Each number is 200 + 40 x the weight over its row's rms, rounded and kept within 0 to 999. Layers, rows and columns count from 0. The size before them is the row's rms in percent of the matrix's.

# up: layer 3 MLP up, 1536x384, rms 0.0626, rows 255-267, columns 0-127
# down: layer 3 MLP down (transposed), 1536x384, rms 0.0901, rows 255-266, columns 0-127
up255,096,262,146,277,195,201,241,205,178,231,259,136,194,238,250,260,160,211,195,309,238,160,152,168,208,200,227,208,185,206,200,171,209,174,268,200,197,212,224,249,226,248,251,260,152,208,180,226,134,164,209,151,171,257,194,195,225,163,167,272,199,179,214,253,241,228,238,271,188,134,262,216,155,180,245,149,177,268,218,217,206,158,241,150,143,159,244,223,171,160,255,136,194,144,187,238,264,205,201,174,165,216,204,250,230,165,242,175,252,199,233,164,298,169,175,213,165,220,169,165,239,210,294,162,195,270,233,207,193
down255,088,176,258,146,185,237,140,233,243,211,192,146,221,166,100,108,177,230,193,260,211,126,241,143,115,278,227,208,161,211,152,249,201,188,160,191,166,205,216,174,217,178,233,187,230,205,169,140,255,165,201,228,209,174,201,239,137,219,170,200,235,266,132,268,203,179,166,152,247,247,238,157,257,266,248,245,188,213,224,171,230,152,139,274,207,171,171,211,195,210,222,177,202,210,195,167,229,226,167,187,265,101,226,151,166,235,209,214,152,217,177,222,119,185,172,176,143,256,207,198,240,182,148,170,157,90,247,191,222
up256,109,267,204,195,154,249,171,149,140,156,167,200,213,232,212,186,256,242,245,272,188,263,128,156,218,183,241,202,255,203,160,189,185,204,167,173,252,211,214,164,252,147,246,249,250,188,214,222,179,242,164,209,187,198,182,216,223,234,223,215,177,208,257,203,264,257,196,153,209,220,249,187,181,217,148,231,224,248,157,258,207,132,215,232,148,230,209,143,171,168,185,202,179,189,147,158,293,161,120,156,214,169,245,262,212,184,64,180,277,277,282,191,194,161,219,254,246,243,192,199,268,230,177,223,195,226,122,208,104
down256,103,230,239,167,153,278,187,198,137,141,137,159,157,225,214,193,245,251,227,236,225,221,173,205,219,85,202,193,246,162,150,195,245,288,245,157,256,228,208,207,199,123,126,219,170,180,272,169,201,145,152,212,161,247,221,226,217,227,194,224,226,179,217,175,226,202,172,233,144,246,178,187,169,232,233,207,229,109,192,173,96,204,257,200,227,202,153,143,159,214,187,202,205,217,220,167,199,165,174,195,218,205,198,247,173,197,192,141,244,319,272,195,188,195,210,190,168,300,175,219,231,176,216,193,181,202,135,228,110
up257,096,173,174,220,187,218,208,229,266,111,128,148,237,174,213,217,204,219,240,209,192,172,261,160,120,233,217,287,242,155,193,216,156,141,214,213,206,178,127,196,257,240,201,206,198,220,174,126,260,226,235,188,153,167,172,195,218,183,145,179,194,223,172,277,252,182,159,177,195,242,189,181,168,264,239,226,160,203,237,231,240,193,164,155,199,225,143,209,228,209,226,121,201,252,232,140,172,202,161,248,136,214,249,242,258,133,220,207,194,269,236,178,158,206,219,233,205,201,215,138,152,183,229,170,176,149,155,244,191
down257,098,237,247,172,138,166,165,244,238,165,274,202,261,200,245,210,250,200,188,194,203,166,143,250,210,240,162,224,153,238,195,173,136,166,180,258,180,220,238,228,192,223,191,261,193,246,287,176,231,236,280,233,156,183,250,232,187,158,187,181,150,213,144,223,240,201,263,213,203,220,139,187,195,232,196,165,126,143,278,204,221,150,82,271,218,177,197,225,228,187,181,170,275,199,245,236,266,146,228,207,152,181,185,197,174,270,185,169,189,212,237,221,204,148,237,265,182,137,235,238,171,166,147,171,123,173,155,223,235
up258,091,184,231,217,255,203,245,160,197,129,217,143,181,200,304,325,181,224,173,176,256,164,163,174,192,221,156,230,261,151,228,191,237,177,205,227,209,184,265,221,208,191,247,133,138,193,184,145,228,157,102,271,168,268,216,181,228,205,171,238,148,323,162,176,171,192,213,238,280,160,178,210,148,183,196,170,180,222,192,251,176,196,185,230,273,210,187,253,212,212,153,169,259,192,208,242,192,158,246,168,261,197,162,235,229,254,222,222,215,232,228,213,190,146,257,164,229,266,165,213,191,146,203,222,226,235,204,178,159
down258,090,145,228,160,191,191,161,179,189,233,225,233,157,168,198,229,152,221,163,219,129,207,283,217,260,183,219,194,216,256,125,236,163,240,175,193,180,177,254,207,138,152,156,195,134,208,254,177,185,170,199,310,247,168,189,224,200,188,242,207,199,135,279,166,214,250,228,231,130,120,231,279,149,200,163,157,196,236,156,164,122,152,199,196,141,217,160,155,235,235,257,248,187,78,256,226,290,246,180,205,175,151,197,172,209,233,231,168,171,219,179,207,197,277,215,209,260,139,217,268,227,213,240,158,259,148,225,198,223
up259,105,210,222,229,213,238,207,158,182,164,212,178,233,189,200,177,296,178,296,177,211,146,182,204,159,226,137,180,201,217,206,130,152,207,179,259,164,247,166,198,204,195,224,228,144,184,238,196,159,219,150,193,207,177,201,189,201,193,222,157,176,204,158,193,192,283,172,223,182,171,220,225,236,281,206,191,192,196,132,317,112,165,225,228,206,207,178,138,195,155,199,225,238,201,158,293,208,163,168,233,171,210,179,299,279,198,165,225,232,258,254,183,179,155,87,170,157,118,211,166,274,236,174,236,217,189,240,257,169
down259,100,123,176,186,192,189,202,189,196,164,176,212,221,153,154,171,230,163,244,158,217,196,117,174,204,195,200,166,249,227,180,193,210,253,155,221,227,292,171,211,157,204,268,154,184,238,251,113,206,182,200,79,225,198,133,151,177,153,210,190,214,196,197,164,174,170,230,232,189,164,228,240,220,232,226,148,218,242,217,219,135,212,196,132,196,233,183,128,162,124,218,205,248,241,217,187,113,172,149,276,225,301,201,112,216,190,216,132,215,235,148,197,282,140,220,265,222,210,192,207,238,182,139,223,162,192,230,220,158
up260,099,197,171,257,264,204,216,244,215,197,117,229,266,217,198,258,218,174,187,282,246,220,177,266,168,133,186,217,169,176,202,141,260,165,254,191,114,136,190,161,291,159,245,211,186,250,132,210,235,192,252,200,246,149,245,198,145,161,199,207,178,198,110,268,217,139,208,237,199,214,158,183,188,159,196,104,210,229,227,160,166,254,159,125,136,171,231,271,244,121,178,174,164,217,202,145,165,195,200,202,193,227,227,188,122,212,221,297,115,168,178,325,189,221,172,272,252,215,166,234,245,168,176,175,222,322,176,219,222
down260,105,193,255,180,194,181,151,198,215,172,241,250,147,280,160,238,229,252,253,158,173,199,209,281,161,216,129,193,203,189,159,243,207,137,245,265,226,182,207,155,209,192,183,183,219,139,249,211,221,170,136,223,154,143,237,231,187,201,174,189,178,232,192,191,214,176,223,188,241,187,147,157,205,187,196,220,214,199,178,132,237,134,172,145,151,178,252,190,198,227,203,217,177,192,188,284,201,219,229,172,212,243,170,172,186,146,184,235,195,190,283,192,237,162,199,305,210,131,233,123,234,226,256,198,290,264,220,189,214
up261,097,264,187,183,266,232,154,142,233,163,242,206,172,204,183,232,240,222,186,163,200,203,188,216,258,192,189,185,199,225,205,281,158,108,233,225,209,226,207,209,221,158,179,222,126,190,241,215,260,143,187,190,237,250,184,220,193,163,265,179,266,242,202,243,175,195,174,113,204,226,159,209,268,223,216,217,207,257,166,154,219,185,260,131,176,206,184,226,180,159,178,239,230,207,201,168,195,178,217,209,173,264,173,191,102,179,252,190,188,88,188,203,217,149,206,180,270,248,145,230,197,160,158,121,189,204,175,232,160
down261,094,188,190,225,118,130,218,146,236,136,216,222,211,146,180,231,279,165,177,242,218,164,206,170,102,148,97,211,256,212,175,172,172,263,192,216,193,197,164,179,164,232,241,209,221,222,210,163,229,179,185,188,262,237,190,227,84,143,238,212,149,243,148,153,166,219,185,204,190,160,160,217,212,244,223,182,224,198,233,105,208,223,264,209,115,158,205,184,188,183,177,186,153,194,130,193,246,169,209,213,244,269,205,232,324,180,158,262,214,215,208,226,229,180,201,256,263,221,213,241,174,271,202,148,269,213,152,162,153
up262,104,254,240,199,177,176,314,242,238,200,171,264,224,186,224,209,158,134,225,224,141,150,161,167,179,221,206,195,206,196,153,226,171,247,154,210,169,246,199,168,217,244,234,160,237,170,218,260,172,192,255,191,174,222,272,260,216,203,184,169,102,197,178,260,213,273,188,166,251,193,230,279,135,202,195,159,194,174,125,157,233,214,234,120,208,212,204,227,136,223,261,153,261,219,189,167,285,160,256,192,160,240,181,143,250,253,148,252,221,228,196,233,132,192,235,208,234,268,234,178,242,138,158,191,211,187,182,297,172
down262,105,183,191,207,255,251,177,192,263,201,255,164,185,218,229,204,139,150,141,193,149,159,177,193,238,212,157,190,156,167,140,249,225,186,152,189,178,205,233,205,227,162,194,169,131,199,146,220,204,229,252,202,326,216,243,261,287,240,121,185,186,167,132,217,197,242,177,178,240,228,201,145,210,303,216,186,167,154,206,166,192,235,155,195,186,128,227,164,132,163,156,169,268,215,172,167,215,160,210,244,162,180,246,223,220,255,229,239,139,180,192,206,191,234,205,233,237,252,183,203,224,230,190,274,212,173,161,212,183
up263,106,268,252,165,129,157,278,164,133,215,210,215,149,185,162,240,178,247,182,304,216,133,213,115,181,210,185,161,140,154,142,213,225,178,169,185,216,157,173,210,158,145,192,207,195,238,196,162,224,246,205,213,202,173,241,154,228,199,219,287,127,186,200,193,211,145,216,209,209,231,195,242,93,242,220,182,217,219,172,131,187,202,193,209,186,208,228,208,206,215,249,167,249,252,59,173,200,213,200,229,175,275,198,176,191,174,211,262,202,147,183,212,197,196,230,233,241,168,225,150,199,228,232,189,163,215,224,175,214
down263,110,254,215,118,183,180,167,207,171,242,228,228,191,209,178,279,271,235,186,270,164,192,195,227,173,194,179,170,141,167,242,200,201,179,256,207,167,216,173,221,138,170,186,213,191,121,160,181,223,184,255,224,200,190,245,206,125,243,221,316,237,220,143,140,209,234,237,260,180,191,200,223,121,202,197,202,212,281,198,131,151,236,298,173,207,163,178,160,220,232,201,205,189,150,153,222,175,190,223,195,239,258,217,186,130,195,218,181,168,154,167,227,241,143,174,200,248,239,230,151,149,187,188,232,211,242,224,169,166
up264,093,153,116,151,207,237,235,233,151,125,255,195,226,202,195,244,216,182,217,200,195,245,256,250,253,227,203,252,157,146,200,216,172,171,165,250,198,106,160,208,180,193,150,243,259,175,158,247,220,248,166,221,224,194,216,219,179,231,165,283,259,224,161,170,255,227,179,155,127,124,162,184,223,171,250,250,178,270,181,161,221,147,220,200,179,207,215,155,139,170,168,198,126,202,148,246,180,237,139,131,166,182,218,249,186,181,268,272,198,238,243,175,236,225,255,178,221,215,211,248,304,256,216,224,214,220,232,140,226
down264,091,205,298,204,200,184,209,145,194,212,201,206,191,224,197,224,243,186,158,167,180,109,108,244,206,227,210,183,261,190,272,184,258,170,203,161,101,159,184,230,190,263,193,196,188,254,209,154,190,205,195,193,194,208,207,189,167,175,180,124,169,220,184,206,179,194,201,197,290,243,165,200,145,196,174,242,174,219,199,180,154,187,175,224,187,254,219,206,218,153,167,158,220,231,229,185,206,160,201,190,217,198,137,153,267,239,207,182,163,249,221,256,174,121,128,200,209,128,252,179,237,169,172,171,202,230,235,187,226
up265,101,187,164,235,218,200,220,204,174,95,213,160,291,278,195,186,163,188,225,235,243,196,232,176,107,155,283,229,204,166,129,172,242,196,161,150,161,264,214,79,297,158,179,200,275,197,198,166,274,183,162,264,202,245,190,174,227,166,241,179,191,148,210,176,132,213,277,192,181,213,138,236,126,233,132,237,196,192,170,193,223,192,259,248,211,183,214,205,201,172,214,210,236,246,162,230,177,137,208,207,108,210,217,208,141,158,256,136,278,217,220,217,237,208,216,241,152,134,223,190,183,205,197,202,85,218,210,206,188
down265,106,180,194,188,177,167,175,117,220,110,197,171,167,195,212,199,180,201,139,224,270,171,238,164,222,242,165,176,143,207,251,224,206,175,184,286,204,259,175,130,194,232,198,141,286,204,232,140,212,216,204,285,135,245,185,191,227,262,201,189,185,159,130,161,163,216,180,189,161,221,215,207,131,219,172,226,145,205,188,207,294,195,287,198,170,221,177,212,212,161,199,225,139,193,202,215,272,155,167,195,194,183,217,163,204,150,185,215,152,181,209,266,236,196,131,175,208,182,225,208,239,214,226,241,160,142,191,211,167
up266,101,290,200,195,204,266,221,241,171,211,211,157,218,268,138,217,155,284,238,270,180,203,214,124,206,235,193,170,85,208,263,159,188,239,197,216,217,187,195,154,224,240,224,166,185,205,171,256,220,171,288,190,237,235,200,240,222,208,200,127,154,175,231,291,244,179,210,235,189,194,159,201,252,175,249,226,168,236,238,200,149,188,150,152,183,162,235,250,204,209,140,267,181,226,209,272,96,237,182,210,187,263,211,156,180,239,193,210,210,246,223,264,240,260,175,133,163,252,199,183,188,267,306,195,189,149,231,209,160
down266,102,162,143,213,147,192,203,183,252,221,167,157,237,233,255,203,164,211,197,250,172,190,159,295,144,212,282,185,190,141,223,208,162,187,233,241,163,200,170,199,156,226,201,169,160,171,192,296,190,184,223,143,218,189,269,86,180,267,186,242,134,193,217,241,149,269,201,195,164,278,200,118,225,210,215,184,268,198,155,201,259,172,185,128,264,207,241,160,238,230,219,159,120,203,303,182,223,252,173,214,187,252,184,197,188,166,256,140,210,199,277,190,226,240,285,291,178,228,235,131,239,258,251,186,210,243,246,158,172
up267,096,192,170,210,205,125,191,218,216,256,226,242,94,263,154,179,189,168,126,187,211,251,137,245,166,188,192,225,160,180,274,142,240,187,257,179,157,213,220,221,229,257,238,158,204,230,209,125,155,173,198,200,170,251,171,260,167,124,164,199,191,143,160,215,254,178,163,235,217,213,222,201,146,147,192,165,178,287,222,192,151,212,152,198,195,278,239,163,231,212,174,214,226,255,168,182,212,213,163,153,222,167,156,219,247,183,143,146,292,200,193,254,155,202,150,127,166,147,167,202,243,188,132,188,262,224,207,220,180